Each number is 128 + 32 x the weight over the matrix's rms, rounded and kept within 0 to 255. Layers, rows and columns count from 0.

# layer 17 attention query, 128x160, rms 0.194, rows 62-63, columns 0-159
[[169 162  83 165  96 117 129 146  80 152 137 109 112 131  61  17  98 116 140 179 148 110 128 158 154  90 141 146 136 131 138 146 157 117 164 133 116  51 184 109 151  89 108 124 132 110 123   8 128 191 123 128 123 135 181 127 219 143 143 147 146 117 160 140 123 143  98 101 118 192 130 155  89 137  97 173 158  93 126  84 130 190  98 107 144 162 120 167  81 164  81  81 123  99 165 170  62 114  64 157 136 133 126 129 171 191  83 184 178 124 130 142  67 124  83  64  50  78 126 165 177 143 172 105 126 138 133 171 152 174 163 143 138 117 182 158 102 119 157 107 119  96 163  76  96 140 149  69 142 142 115  95 108  88 147 128 181 157  92  56]
 [103  65  88 130 112 104 167 125 121 162 108 115 172 120 107 110 103 121 111  95 102 133 135  88  81 106 119 181 156 193 160  83 194 174  89 140  51 119 156 109  94 189 132 157 165 198 110 181 142 114 150 109 220 165 148 155  69  79  88 133 129 117 129 123 146  75  46 148 139  62 148 178 119 141  85 118 167 112 160 198 126 108 136 143 126  64 171 210 131 126 159 164 146 102 172 125  89 137 159 170 151 176  90 168 154 140 180   0 188 142 118 141 106 126 104  97 180  53  84  89 137  96  94 142  86 104 205 116 131  85 121 148 131  92 160 162 146 111 154 163 117 100 105 118 214 102  85 191 122 183 159 149 150 161 117  87 124 126 106 107]]
# layer 17 attention key, 128x160, rms 0.198, rows 62-63, columns 0-159
[[218 127  94 157  99 162 140 175 144 116 142  86 127  89  93  51  50 116 172 124  74  82  92 141 145  92  90 116 111 100 145 107 119 190 181  96 108 107 127  80 138  49 110 114 179 103 116  72 102 113 180 137 178 158 122 121 141 164 106 104  96 146 103 159 118 175  96  65 118 152  92 122 138 108 157 156 141 128 150  84 128 181  86 133 137 159 139 121 102 181 125 129 115 109 169 134 154 145 150 160 144 117 159 140 123 239 105 182  96  64 186 200 102 166  70 119  80  81 128 161 145  79 151 156 128 153  94 201 117  78 123 122 105 143 184  94 178 194 135 157 123 128 198  76  76 130  99  94 166 153 144 158  65  76 114  53 167 152 123 112]
 [112  93 103  92  89 101 180 182 136 139 126 113 136  76 142 197 151 130 121 140 103 118 153  87  91 111 116 148 156 127 161  62 137 168 134 153 102 142 104 154  82 201 108  95  92 214 187 171 132 154  66 199 150 170 115 130 167  89  86  81 118 115 121 173 134  75  80 186 150  52 145 117 130 134  67 112 170  95 174 148 142 125 150  55 147 136 101 183 122 107 161 158 187  90 165 193 119  93 111 161  94 109  37 165 115 169 139   0 191 176 140  93 136 112  81  80 184  50 113  65 138 130  82 159 140 135 150 124 132 192 134 137 101  56 129 164 160 114 140 134 145 149 121 108 170  49  98 132 118 159 112 129 132 129 120 125 144 199 104  84]]
# layer 17 attention value, 128x160, rms 0.198, rows 0-19, columns 0-159
[[110 159 180 150 147 115  86  80 198  94  94 164  75 116  87 138  90 123 151 131 143 169 131 117 145 116  97 156 102 117  81 123 116 144 114 152 116 188  93 136 157  88 146 103 105 109 149 129 158  87 100  56 123  97 137  90 161  92  88 180 154 213 129 186 145 151 160 205 167 119 165  70 121 130 181 186  88 145 130 167 172 138 140 133  84 176 105 141  90 132 162 151 132  81  51 138 183  78 114 165 106 139 103 112 123 140 139 171 146 100  99 160 145 125 103 172 105 131 156 123 191 111 156  96 127 114  65  81 142 159 126  88 192 173  97 104  89 177 107 138 120 112 122 133 120 152 130 117 152 123 130  90 133  95 135 126 123 112 146  83]
 [195 152 106 117 141 157 134 136 117 125  70 121  60 162 148  67  57  71 145  50 168 146 133 104 126 106 108 146 138  88  95  73 153  92  82  81 116 163 149 149 105 136 159 128  88 194 126 115 131 144 128 102 167 120 144 138 140 183  96 173  86 134 118 134 155 108 134 155 125  84 175 122 183 129 113 147 158 118 107  73 133 133  99 127 142 134 186 179 170 136 148 195 105 197  94 146 130 139 129 108 121 151 126 110 153 154  96 124  85  61 151 150 143 127 127 119 142  78 116 180 118 148 141  54 172 163 176  86 119 122  65 158 158 141 115 147 101 110 167 183 113 106 148 114 126 100 145 151  89 118 122 159  54 145  90 135 168 193 123 110]
 [ 93 153 146 132  76 151 118 123  94 237 136 101  92  95 126 131 135 103 146 103 125  82 146  83  90 100 128 144 155 125  95 142 121  65 119 158 178 103  99 120 168  95 176  54 134 169 123 159  94 152 137 196 105 153 162  85 134 143  75 114 146 173 126 102 180 111 122 182 120 169 135 118  81 113 130 110  97 158 203 113 163 139 125 156 172 123 109 166 189  61 135 130 162 136 125 135 123 144 193 166 119 121 201 120 124  72 140 144 136 147  95 130  90 102 141 130 157 147  67 137  93 105 153 140 146 140 128  63 110 203  92 119 112 127 124 107 171  85 135 144 123 136 158 202  93 144 120 107 120 114 136 179 116  97 136 120  94 154 141 120]
 [139  96  85  92 102 172  98 120  71 133 132  60 163 159 140 104  98  79 161  96 121  80  99 159 197 103  84 149 139 154 100 101 149 131  78 124 132  96 189 107 129 193  81 148 130 120 175 159 139 116 109 139 100 118 155 146 102 167 125 121 122 130  96 137  54 116 161 133 181 118 116  83  96 105 155 141 101  95 147  93 189 114 140 126 131  97 116  98 158  82 143 143 147  74 135 183 139 164 125  62 150 138 126 143 100 101 163 160  95 142 106 121 148 149  86 158  94 127 100 125 152  92 159 136 119  68 139  76 166  99 193 135 129 116 101 107  80  90 109 144  98 162 177 120 147 153 135 127 174 163 127 146 180  67  69 131 131 127 134 102]
 [148 147 157  99 142 107 145 123  92 104 157 135 169 161  98  78 158 128 210 142 135 112 125 165 126  93 118 102 124  91 180 124 141 103 128 169 149 138 147 134 122 126  86 142 132 111 170 102 192 110 109 133  86 135  93  68 183 149 125  79 128 129 117  89 119 113 109  81 111 156 142 119  98 179 139 116 150 165  65 118  93 157  97 101 134 161 118  71 188 123  98 123 122 121 146  68 131 153 106 136 121  90 132  94 135 131 122 138 130 168 127 149 182 104 161 156 129 128 190 146 113 179 128 106 124 117 119 171 146 120 146 187 132 102  47 141 175 174 124 129 110 180 159 102 130 131 134 131 117  66  99  86 116 176  96  92 108 144 111 166]
 [143 149  97 142  90 123 158 133 118 163  91 108 135 195  94 154  86  79 172 152 100 102 114 169 101 109  76 105 113 135 184 165 124  89 161 157  80 114 125 139 134 112 152 133 115 163 159 148  78 204 147  83 171 158 105 153 132 135 133 112 212 129 115 127  98 150 188 152 168 129 155  78 163 136 136 150 172 139 141 101  76 167 165 123  51  85 129 119 103 107 154 146  99 129 110 113 102  58  98 143  99 119 170 104 144 154 100 145 181 104 128 102 156 112 163 100 106 112 177 121 155 122 166 153 169 136 114  74 163 166 102 158 157 176 131 151 154  86  98 132 165 114 206 106 120 132 150 114 112 164 125 114 173  69 112  85  60 153  41  89]
 [143 189 117  73  95  69  68 190 151 135 142  73 137 126 118 104 167 187  92  99 131 125 106 115 120 154 107 158  98 135 146 156  80 121 131 139 154 112 109 126 176 180 137 180 147 150 127 101 136 108 107 117  90 116 159 129 121 166 112 122  97  75 100 126 119 145 135 127 154 156 104 139 125  79 178 159 123  79 186  62 159 144  93 141  87 110 114 148  70  92 151 120 122  34 156  90 160  92 162 130 184 115 138 135 179 144 161 112 121 108 113 116 145 162 137 176 125  98 149 148  91 154 107 159 163 162 117 136 157 140 117 148 129 143  97 139 154 148 145 128 114  97 131 152  81 120 124 201 144  94 102 170 130 139 121 138 190 207 105 125]
 [124 114 109 114 115 164 122 135 171  90 128 140 195 117 166 108 151 120 142 164 150 189  36 129  90 131  71 131 161 109 146 110  88 149 141 149 173 160 203 106  30 141 130 124  56  75 135 169 118 138 138 111 113 141 142 148 189 134 124 149  82 153 115 129 148 114 116 126 158 114 164 178 110 126 136 117 116  88 111 146 160 155 115 116 159 124 156  95 129 110 115 138 119 156 128 143 123  90  84 140  94  94 125 107 153 181  85 165 166 116 215  71 122 109 116 117 135  90 110 124 145 147 123 156 183  67 146  71  73 137 188 139  94 145 121 154 132 108 133 179  99 128 135 165 136 161 144 119 116 109 151 104 107 131 204 178 128 190  91 146]
 [144 134 131 115 118 179 145 152 204 132 116  77 110 128 118  80 134  88 133 108 140 135 111  75 123 113 176 160  60 132 154  94 101 148 103 178 136 125 106 107 128 178 101 141 128 127 167 138 133 171 139 173 101 158 123  96 134  80 185 128 124 135 164 177 151  89 165 150 145 137 140 135  77  99 158  77 181 196 132 128 107 130 125 130 128 134 149  59 141  69  93 143 130 154 170 115 139  97 128 102 140 158 110  77 112 135 131 119 140 156 110  38 155 150 121  52 167 157  90 152  91 110 111 138 148 156 125 198 196 127  74  81  92 137 148 163 135 151 161  72 100 165 128  88 141 142 199 109 138 157 144 127  74  90 117 193 137 154 134 166]
 [ 77 139 143 189 142  98  99 125  98 119 118  77 171 133 140 169 149 102 132  77 116 116 146 145 162 165 153 103 157 140 159 152 144 148 143  85 118 115 124 110 119 125 144 126 125  85 165 111 176 167 134 115  82 102 131 124 132 162 112 156  98 177 138 117  89  64 146 140 136 111 136 200 121 169 132 142 167 141  98 167 135 148 176 123  94 117 138  92 155 136  99 143 123 143  79 175 177  71 116 153  56 117 104  89 150  84 123 164 146  95  73  89 100 227 134 167 120 144 195  93 123 120 148  85 168 118  99 161  82 129 115 111 161 120 100 105 156 112 160 141 160 187 118 177  97 108 123 107  66 135 119  83 109 139 192  68 145 191  76 120]
 [154 116 116  86 149 123  82 143 190 170 178 170 157  62 203 127 151 143  95 125 123  81  86 123 150 137  99  84 108 173 149  99 101 103 136 190 122 103 131  89  70 129 115 106 175 119  81  98 139 147 178 131  93 120  79 160 125 102 139 130  58 150 164 159 115 121 115 123 159  92 130 103 166 172  95 107 103 121 175 117  74 160 124 106 137 147 100 143 140  88  91 175 114 147 131 175 136  97 110 163 179 169 189 139 130 138 156  82  85 133 121 133 120 124 126 174 151 106 129 184 161 139 113  99 140 128 102 134 189  99  83 125 156 132  99  89 148 190 141  91 115 165 103 127 143 149 138  97 153 106  87  74  96  76 157  39 141 150 119 138]
 [ 95 131 159  96 132  67 132 115  52 140 122 157 179 111 128 112 128 105 142 159 102 128 142  64 135 147 139  90  99 125 106  89  73 165  89 115 128 177 168 178  99 121 137 117 114 160 109 146 102  93 137 192 149  79 169 121 129 107 167  97 104 112 104 140 151  92 101 187 113 145  71 188 101 154 128 157 158 117  77 132 133 142 112 134 115 150 107 117 174 111 162 150 140  83  73  87 136  83  72  97  91 133 158 157 131 123 181 140  96  89 127 149  92 162 153 105 201 142 124 156 103 119 174 101 160 119 172 108 120 118 118 167 109 192 158  71 117 159 166 163  94 200 145 101 172 124 131 114 121 135 138 101 148 122 122 146 188 101  98 118]
 [130  80  95 144 127 118 130  80 133 101 105 143 141 123 164  86 105 200 215 136 104 209  75 168 104 107 115 125 152 114 100 167 115 135 167 176 132 115 128  69  91 118 123  97 137 149 141 108 126 151 144  87 117  47 150 152 175 131 132 135 104 110 123 136 127 116  89 117 121 135 132 144 128 137 118 148  73  95 153  71  74  91 134 159  59 127 102 152 156  71 150 154 140 119 154  92 116 105 117 112 144 149 117 124 148 124 105 174 144 150 140 184  95 135 158 115 100 155 128  66 137 102 105 110 146 136 141 141 115 154 160 136 160 141 134 108 189 163  86  95 173 129 108 116 158 154 157 128  97 137 146 181  88 142  93 165 173 144  79  84]
 [142 173  88 112 150 135 157 119  96 139  75 177 170 160 143  93 110 153 137 178 107  93 133 115 157 122 114 179 133  94 127  99 129 123  80 128 123 149 126  55 103 172 134 165  97  90 151 126  76 139 136 152  96 154 111 121 134 175 135 160  91  77 171 154 190 124 154 116 130 165 165 150 119 108 134 112  92 136 135 151 137 134 191 127 100  99  67 122  80 129 121 153 152 119  84 102 184 136  97  93  98 138  89 171 143 137  92  79 141 141  94 150  95 139 105 131 152  64 221 158 116 157 196 150 131 120 152 108 164 105  74 163 151 155 124 178 101 123 145  45 163  74 116 104 118 148 101 137 116 154 112 108 111  98  89 148 113 144 161 103]
 [168 148  64 178 109 143 140 119 129 107  97 100 122 141 195 146 148  83 162 177 158 100 113  71 149 121 130 101 127 119  72 155 129 119 142 123 100 108 143 125 135  91 146 120  95 167 123  90 164 175 112 131 139 109  97 144 129 170 118 115  83 116 112 157 154 163  80 184  83 142 137 104 112  89 147 114 123 128 210 140 165 109 116 190  90 119 127 123 115 194  99 139 138  45 190 146 112 129 123  89 134 185 106 106 173 105 136 155 135 125 135  93 136 161 169 133 133 170 114 107 112 152 184 109 122  85  92 132 106 148 100 128  88 140  93 111 124 121 112  98 146 149  99 115  90 139 109  73 131 163 109  92  99 113 121  73 125 174 105 108]
 [170 107 110 117 106 147 151  91  90 146 121 169 141 126 137 136 162 146 151 127 119 120 117  86 129 147 104 144  82 108 124 132 186 131 130 149 104 129  90 174 127 175 100 125 156  97 134 162 112 141 121  49  70  64  94 144  98 101  65 116 131  57 130 105 123  92  70  98 103 204  63 172 204 165 160 142 116 229 149 124 120 149 114 169 114 120 178 131 128 120 151  90 114  57 126 135 136 150 179 167  56 129  73 199  94 145 179 129 190 109 121 149 135 119  84 110 153 131 132 145  79 150  71 124 174 140 123 113  92 156 158 130 164  68 127 186 102  79  87 119 104 149 129 106 123 115 124 156 161 112 149 102 128 103 153 101 124 158  79 195]
 [ 69  97 154  82 167  92 133 183 122  69  60  85 105 149 132  88 143  87 139 166 147 124 135 105 106 128 156 133 126 141 106 135 184 101 177  62 166 136 172 138  91 134 108 154 110 132 145  97  87 151  98 113 111 146 138 119 169 128  91  92 146 139 128 118 120 121 145  90  99 150 118 163 137 135  94 125  91 171 121 176 191 164 180 131 117 127 137 161 164  81 112 169 150 143 110 131  65 116 146  62 199 165 154 142 118 145  97 138  93  84 119 101 133 151 103 162 132 118 136  59 107 137 105 154 156 132 121 143 148 163 123  66 161 198 130 127  83 146  99 167 150 118 134 158 100  99 165  98 123 124 113 111 102  93 163 122 152  88 110 108]
 [193 169  72 121 104 134 122  89  74 104 157 114  86 116  85 121 127 106 117 139 135 147 105 202 150 167 128 119 151 120 118 135  70 105 150 134 103 119 163  78 129  96 143  91 153 143  90 156 119 100 133 138 133 152 129  88 109 141 125 187  99 125 195 134 174  85 114 175 178 181  70  91 126 125 135 113 154 138  94 133 199 163 127 112 153 118 166 114 127 138 220 178 169  62 156 180 121 100 136 141 135 123 144 156 173  99 118 125 161 142 112 111 169 141 114 136 124 175 152 147  94  66 120 117 117 157 160 112 160 110 123 108  87  95  93 111  82 159 106 164 144 116 132 103  89 127 130 104 121 106  89 133  62 148 149  88 178 104 112 146]
 [105  98 116 185 119  87 151  52 138 127 133  87 154 106 106  74 122 110  99 186 106  93  97  98 109  85 136 133 139 123 149 156  48 120 180 134 130 143 134  75 138 147 203  91 162  83 205 144 172 208 127 156 165 109 125 148 172 130 112 101 111 105 160 181 183  69 170  93  92  74 164 117 125 198 123 127 142 103 101 127 127 151 134  88  94 147 144 100 126  98  78 148  99  86 149 144 150 154 104 155 143 151 123 195 126 147 112 159 138 109  99 123 113 105  97 179 126 121 110 137 129 142 151  86 135 136 119 182 118 122 103 131 118 157 121 106 106  82 124 130 103 184 114  81  60 125 157 104 148 115 155 128 119  86  87 141 154 103 166 213]
 [140 124 171 105 158 152 116 138 145 174 162 129 120 138  98  91 167 155 138  98  91 174 110 127 156 163 124 149 166 111 101 146 122 116 149 159 125 170 139 162 127  52  98 130 165  78  81 158 166 115 178  86 180 133 142  91 116  98  93 112 109 148 132 147 164  81 113 136 118 116 139 121 158 150 126 171  76 129 129 137 157 184 131 132 103 142 132 145 183  64 133 135 125  97 177 117  99 129  92 139 130 141 144  88  92 127 156 129 144 138 150 147 196 100  82 112  85 102 155 142  62 149 140 227  79  66 124 210 101 157 113  80 156 132 111 109 131  61 151  95  91 102 105 138 128 133  88 109 135 151 134 119 175 100 129 129  78 200 184 104]]
# layer 17 attention output (transposed), 128x160, rms 0.165, rows 0-18, columns 0-159
[[157 158 135 119 128 121 171 140 121 170 107 145 131 186 211 113 143  99  64 154 121 164 140 124 161 235 109 115 177 147  92 186 156 100 127 134 130 140 116 116 103 157 110 136 157 162 127 101 189 157 147 183 160 154 154  90 147 152 179 126 107 146 161 168 131  68 119  85 145 117 140 175 142 127 114 159 169 117 116 121 123 119 141 128 200  75 171 183 142 153 168 198  90  84 170  96 125 162 122 135 131 185 142 144  63 131 122  93 126 136 131 146 135 152 202  39 140 156  77  76 117 131 151 192 146 151 125 113  87 136 130 105  81  39 160 121 133  50 137  89  54 134 103  71 138 131 128 156 166 194  97 198 177 121 198  82 172  83 109 117]
 [ 90 106  74 150 163  70  91 134 160 140 121 121  73 133 193 105 102  60  97 129 179 236 111  88 160 142 133 172  89  84  50 195 109 133 118 122 118 151  81  66 109 161 128 126 130 115 107 172 135 213 127 138 132 155 127 119 167 101 136 173 209 131 104 106 115 187 120 110 137  78  93 155 175 131 113  59 113 122 123 171 166 103 138 135 117  81  70 115 187 174 124 126  90  71 153  99 119 167 128 145 100 116 168 196  94  97 127  99 159 164 142 101 117 198 102 188  93  61 126 125 151 173 144  93 111 116 168 178 128 131 209 118  94 177 113 130 170 117 135  94 158 124 113 172 134 185 109  94 138 125 153  52 109 120 131 130  56 142 113 114]
 [ 88 188  88 102 194  58 179 136  93  80 106 125 151 122 108 114  80 105  82 171  97 199 121 147  95  53 144 124 178 141 165  85 174 100 151 190 195 184 108 162 118 105 128 156 146 139 128  94 135 126  92 123 152 138  93 108 116 134 106 101  94 156 104 146 163 143 136 143 112 156  90 146 149 101  85 125 124 133 124 112 121 127 117  90 134 143 110 125  65  87 121 133 163 121 109 122 103 140  90 153 108 112 158  82 170 142 123 115 127 128 199 122 161 140  87 142 122 189 145 176 111 179 153 141 135 133  83 195  40 129 155  77 178 173 139 166 115  49  86 151 151 126 189 136 156 146 170 137 132 171 118 127  85 118 200 155 122 145  93 150]
 [138 157 158 125 161 146 175  74 112 128 141 173 100 122 119  89 102  69 138 116  93  97 123  67  81 154 187 106 128 154 100 110 109 123 127 161  59  86 127  95 164  76 144 127 134 128  82 205 121 116  86 175 120 164  77 150 158 156 105 153 124  87 105 135 142 128 161 120 138 113 111 132 143 204 135 148 101 100 113 125 192 113 142 134  46 158 110  99  90 162 188 114 156 105 174 108  91 129 141 128 169 107 162  71 158 167 110 139 115 106 121 109 111 115 168 122  98  99 153  57 122 170  95  92 163 153 135 207 102  58  92  89 159 194  84 111  96 146 229 214 116  85 151 131 161  92 155 166 133  66 132 127 106 169 189  91 109  74 100 161]
 [167  56 123  87  97 143 102  97 142 102  97 128 150 134 134 131 149 163  97 142 109 134 129 103 137 112  91 144 160 122 102 152 104 141 133 100 116 110 112 176  86 175 139 135  95 183 199 229 129 111 147 165  96 104 150 207  94  68 120 118 106 111  85 151 176 135  99 154 192  78 127 151  84 189  85 167  87  51 156 126 156 112 120  85 132 120 111  99  98 184 116 154 146 119 154 159  84 127 125 153 123 123 128 104 125 131 103 151 132  77 158  83  78  78  89 116 130 121  73 126 138 149 108  55 152 112  70  53  89 160 101 121 143 128 130  96  66 121 153  85 142  78 146 133 111  65 157  77  92 111 134 169 132  57 129 132 130 113 101  62]
 [110 168 175 182 156 186 173 119 138 142 177 135 116 172  74 109 148  97 113 181  96 181 137  99 147 161 114 125 148 138 159 135 166 121 138 114 102 120 119 104 124 145 133 182 153 131 139 134 158 132 101 118 182 169  58 184  33 141 165  90 136  98 189 175 138 111  98 173  80 147 195 156 168 168  61 130 165 120 103  79 185 120  95  92  89 124 136  95 135 158  68 118 161  75 135  84 147 155 133  74 104 151 163 126  99 174 160 115 120 102  71  86 145 153  89 114 155 196 141  99 153 199  86 161 120 136 169  86 125 122  95 153 184 121 119  62 197 135 126 102 151 111 176 150 147 147 176 123 145 173 126  31 149 111 116 186 142 155 141 158]
 [148 109  88 101 128 159 128 151 147 148  90 135 108  90 150 132 153 121  90 141 131  81 125 144 133  95 106  68 192 157 104 106 145 118 218 154 128 152 128 121 146 120 197 170 111 143 104 203  64  94  96 122 150  62 116 133 143  73 114  95 120 111 189 163 103  65 126 123  85 182 162  54 198 106 182 145 102 149 189 107 168 110 127 110 160 108  70  91 155 156 112 141 118  54  96 121 115 102  89 116 135 119 119 149  84 200 119 145 179 170 139 172 148 111 162  87  88 166  78  88 105  90 149  95 109 124 169 132  93  62 158 156 213 109 142 114 140 176 126 169 189 140 166 144 172 155  97 105 150 130 141 107 141 140 173  79 109  82 181 121]
 [103 125 197 146 145  88 105 185 145 199 183 139  90 143 148 107  77 182 124  45 142 121 128 112 165 117 166 141 140  95  77 155 115 101 121  95  77 112 146 101 173 151 189 143 114 185  94 142 184 139 194 120 203 132 156 164  90 139 150 132 178  86 157 123 105 171 163 123 121 133 111  94 122 161 125 140 137 128 180 157 157 121  97  77 111 100 151 140 111 160  76 135 174 119 133 139 157 126  60 178 201  68 132  97 123 118  63  84  41 159 141 160 184 160 142 104 125 163 170 146  99 113  55 116 141 145 116 134 139 162 101 117  94 199 145 179 145 142 154 130 116  76 154 149 173  60 100 105  50 141  60 123 120 121  90 132  33  86 181 145]
 [120 171 114 166  68 128 111 190 106 121 159 141 122  93  93 129 116 158 159 137  86 102 129 149  74 103 100 162 114 117  74 123 168  64 139  55 145 139  80 117 102  84 168  49 104  84 142  84 148 100  72 172 115  98  57 162  88  57  90 102 159 107 128 138 104 122 130 159 112 142  94 139 120 133  67 127  78 124 136 135 126  82 177 121  84 138 116  90 113  63  70 121 112  65 100 166 118 126 126 129 103 150 153 139  94  99  93 219 134 127 141 146 108 113 185 180 148 132 148 151 184  97 102 165  84 157 172 167  75 144 172 120  94 132  91 141 112 139 154 103 178 103 149 140 135 150  21 105 130 155 148 184 102 166 103  77 177 124 100  79]
 [125 143 171 131 125  94 113 109 132 179 122 144 113 116 110 100 152 100 100 122 146 128  98 148 157 123 142  97 108  83 130 161 134 195 133 109 131 113 157 157 111 128  88 151  78 182 123 218 136  51  64 180 125 155 230 101  70 135 211 180 112 126 115 134 137 168 144 136  79 125 110 128 145  75 141 128 139  64 114 193  68  99 202 148 133 183 181 142 110  85 182 117  81 109 129 121 119 149 140 122 120 118 135 149 116  81 113 100  85 148 210  68 192 173 104 116 117 166  76 178  91 153 149  73 135 151 161  96 138  96 143 155 142 127 120 121 218 175 125 134 132 136 182  85 114 113 110 141 208 190 134 154 149  64 168 143 113 133 166 125]
 [ 74 132 174 115 158 148 127 120  92 144  79  91 124 185  63 173 107 157 159 180 142  64 147  85 135 129  93 166 103 128  61 137 151 157 160  86 149 122  62 144  99 136 205 115 164 150  94 124 101  76 145 138  99  65 160  68 130 130 115 165 144 130 105 101 113  95 134  82 103 159 149 138 103 125 112 131 120 160 157 137 117  85 153 184 168 131 115 130 141 171 170  89 181 177 144 180 150 161  65 167 100 141 125 160 122 106  97 147  88 116 164 176 189 144 125 169  50 110 143  30 178 155 159 118 136 150 186 123 101 114  91 135 139 127 120  77 126 118 103 128 181 182  29 119 114  75 134 134 138 125 111 153  81  87 107 121 144  87 115 213]
 [119 162  90 138  82 132  89 169 134  99 148 137 151 123 178 134 111 160 156 201 148 180 150 140 183  73  94 152  66  72 170  90 122 101 142 154  86  68 103 121 126 147 145 173 121 163 128 123 172  86 168 191 119 125 172  46 155  78 125 175  73 133 157  49 149 131 138 108 177 102 130 156 108 157 135  96 114  87  75 122  74 110  94  74 142 130 175 132  66 168  93  60 117  70  98 160 112 143 152 133 108 125 181 102 166  77  89  89 162  72  73 118 139 137 145 146 134 148  95 146  81  90 163 157  90 130 131 142 152  77 143 113 147 140 102 141  95 160 104 130 128 129 103 141 176 142 140 139 160  87 111 163 144  57 104  71 137 159 138 182]
 [171 143  88  92 156 114 164 162 137 164 115 118 123 111 215 113 123  77  63 138 166 106 110  46  99 111 105 108 103 174 158 124 167  99  77 131 141 119 195 108 126 108 179 139 143 151 178  82 144  75 173 154 103 106 136 140  86 119 149 126 183  80  90 136  81 134 133 138 106 187 126 132 166 125 159 111  97 141 148 150 189  95 122  87 132 147 114  67 128 116 131  97  41  98  80 183 136 162 153  72 141 132 107  97 142 158 141 154 147  69 143 101 177 109  95  79 103 104  91 128 113 143  87 137 167  92 105 108 165 100  74  96 130 195 138 147 131 123  79 147  87 132 120 105  72 128 139 112  73 129 109 129 165 186 136 143 117 111 183 173]
 [ 97 157 156 179 183 148 135 144 115  93 116 142  82  91  69 135 136 109 114 129 167 155 147 153  58 113 147 100 145 167 115 145 113  79  69 110 114 139 159 154  71 151 103 163 168 163 157 144 132 130 140  77 203  99 155  61  90 158 140 138 175 125  89 123 133  62 182 120 140 161 105  93 168 155 122 168  78 120 140 127  96  52 133 122 128 155 133 128 138 144 142  70 116 154 133 125 109 184 158 105 154  97 162 161  59  94 112 121 170 110  83 162  81  81  89  94 130  96 157 157 225 130 115  92  91 144 115  90  88 118 161 121 119  52 170  93 158 132 136 139  91 178 150 169 118 119 111 169 163 117 124 127 104 138 106  96 173 108  64 139]
 [135 171 129 104 163 151 105 193 134 102  89 113 143 124 114 148 163 110 101 114 118  64 142  93 113 112 155  90 180 116 127  91  86 102  90 151 194 114 117 127 131 146 102 145  69 165 160  88 153 129 101 157 189 172 148 123 166 123 112 121 143 106 182  83 116 126 190 150 152  95  89 167 207 138 143 143 149 134  78 117 163 141 130 115 127 112 127 156 162 113  85  91 175 103 121 132  69 117 147 104 165 159 185  93  91 124 103  87 102 138 107 135 203 149  92 170 118 124 141 112 108 153 114 137 126 146 169  97 110 110 110 101 136 111 102 135 141 101 159 179 167 161 100  99 114 109 125 127  74 118 194 201 137 193 142 147 179 104 102 165]
 [ 92  96 142 174 128  95 106 179  66 152 108 106 179  78 107 126 105 173 120 137  92 141  92 113 163 171 161 184 162 116  65 145 141 135 137 157 127 114 165 128 116 167 126 169 149  96 156  48 108 184 117 143 180 149 177  64 175 136 162 183 144 168 148  76 131 137 148 138 103 119 173  93  57 137 101 175 131 116  95 164  96 138 139  62 106 152 123 157  58 166 145 233 109 144 110 153 146  99 132  60 137  93 187 119 106 112 105 149 185 154  90 129 102  93 134 144 140 164 138 148 169 160 146  86 164 115  80  78 119 136  65 100 165 129  95 103 140 213 117 144 147 107 107 137 110 175 155  85 113 144 126 151 159 138 146 158  81 144 174 106]
 [127 157 110 134 128 103 159 124  63 162 180 131 135 113 202 167 131  96  81  74  38 138 134  65 127 107 136 131 135 151 109 104  77 110 137 107  74 157 128 111 148 119 144  81 133 138  63  85 174  81 105 142 118 109 166 121 109  89 131 109 170 150 186  83 137 129 105 119 121 115 100  89 170 173 117 114 148  85  86  87  63 109 101 107 155 118 142 136 133 102 183  49 134 141 164 103 132 129 136  85  92  97  79 155 112 138  79  79 121 150  93 133 111 160  99  85  90 147 160 126 138  85 115 139 128  86 182 166  76 168 152 114  99 139 110 132 214 121 116  87 163  93 115  80 166 100 136 115 111 122 159 152 100 178 140 169 156 148 221  56]
 [104 123 141 131 130 115  94 165 125 118 118 104 155 130 110 114 105 132 156 126 208  76 105 150 135 141 111 150 161 179  82 111 145 143 175 115 150 152  64 137 104 114 104 115 101 148  60 160  50 166 152 159 109 112  89 107 166 177 176 105 122 110  69 138 110 140 120 165 166  72  54  74 166 149 109  78 125 129 169 110 109 167 116 191 113 158 106 164 128  86 123 130 165 119 150 153 140 137 126  77  77 167 172  74  98 105 120 114 123  54 107  97 148 130 160 142  99  92 108 132 156 122 171 151 164 126  83 154  98 129 123 198 142 100  66 154 186 116 160 133  74 115 149 156 147  92 150 192 104 131 140 107 139  55 195 118 145  86 160 125]
 [134 164  88 210  70 173 147 127  96 104 125 145 106 109 110 112 127 129 147 126 120  59 144 162 150 100 112 159  98 115 123  91 129 100 118 124 121 154 115 179  80 135 160 125 224 199 179 158 129 146 136 152 111  91 186 102 107 110 164 136 122 168  62  78 158 144  70 131 106 205 148 107 217 131 132 154 169 110 138 130 162 112 123 132  93 120 150 152 107  81 140 235 195 107 142 149 145 153 165 190 107 166  86 119 133 130 121  82  94 202 140 125 155 126 138 183 173 122 126 175 189 155 134 146 174 176 159 159 165 135 126  95 154  76  74 112 158 107 143 146 103 118  76 101 150 148  86 180  88 118 144 166 181 141 101 134 127 147 128 138]]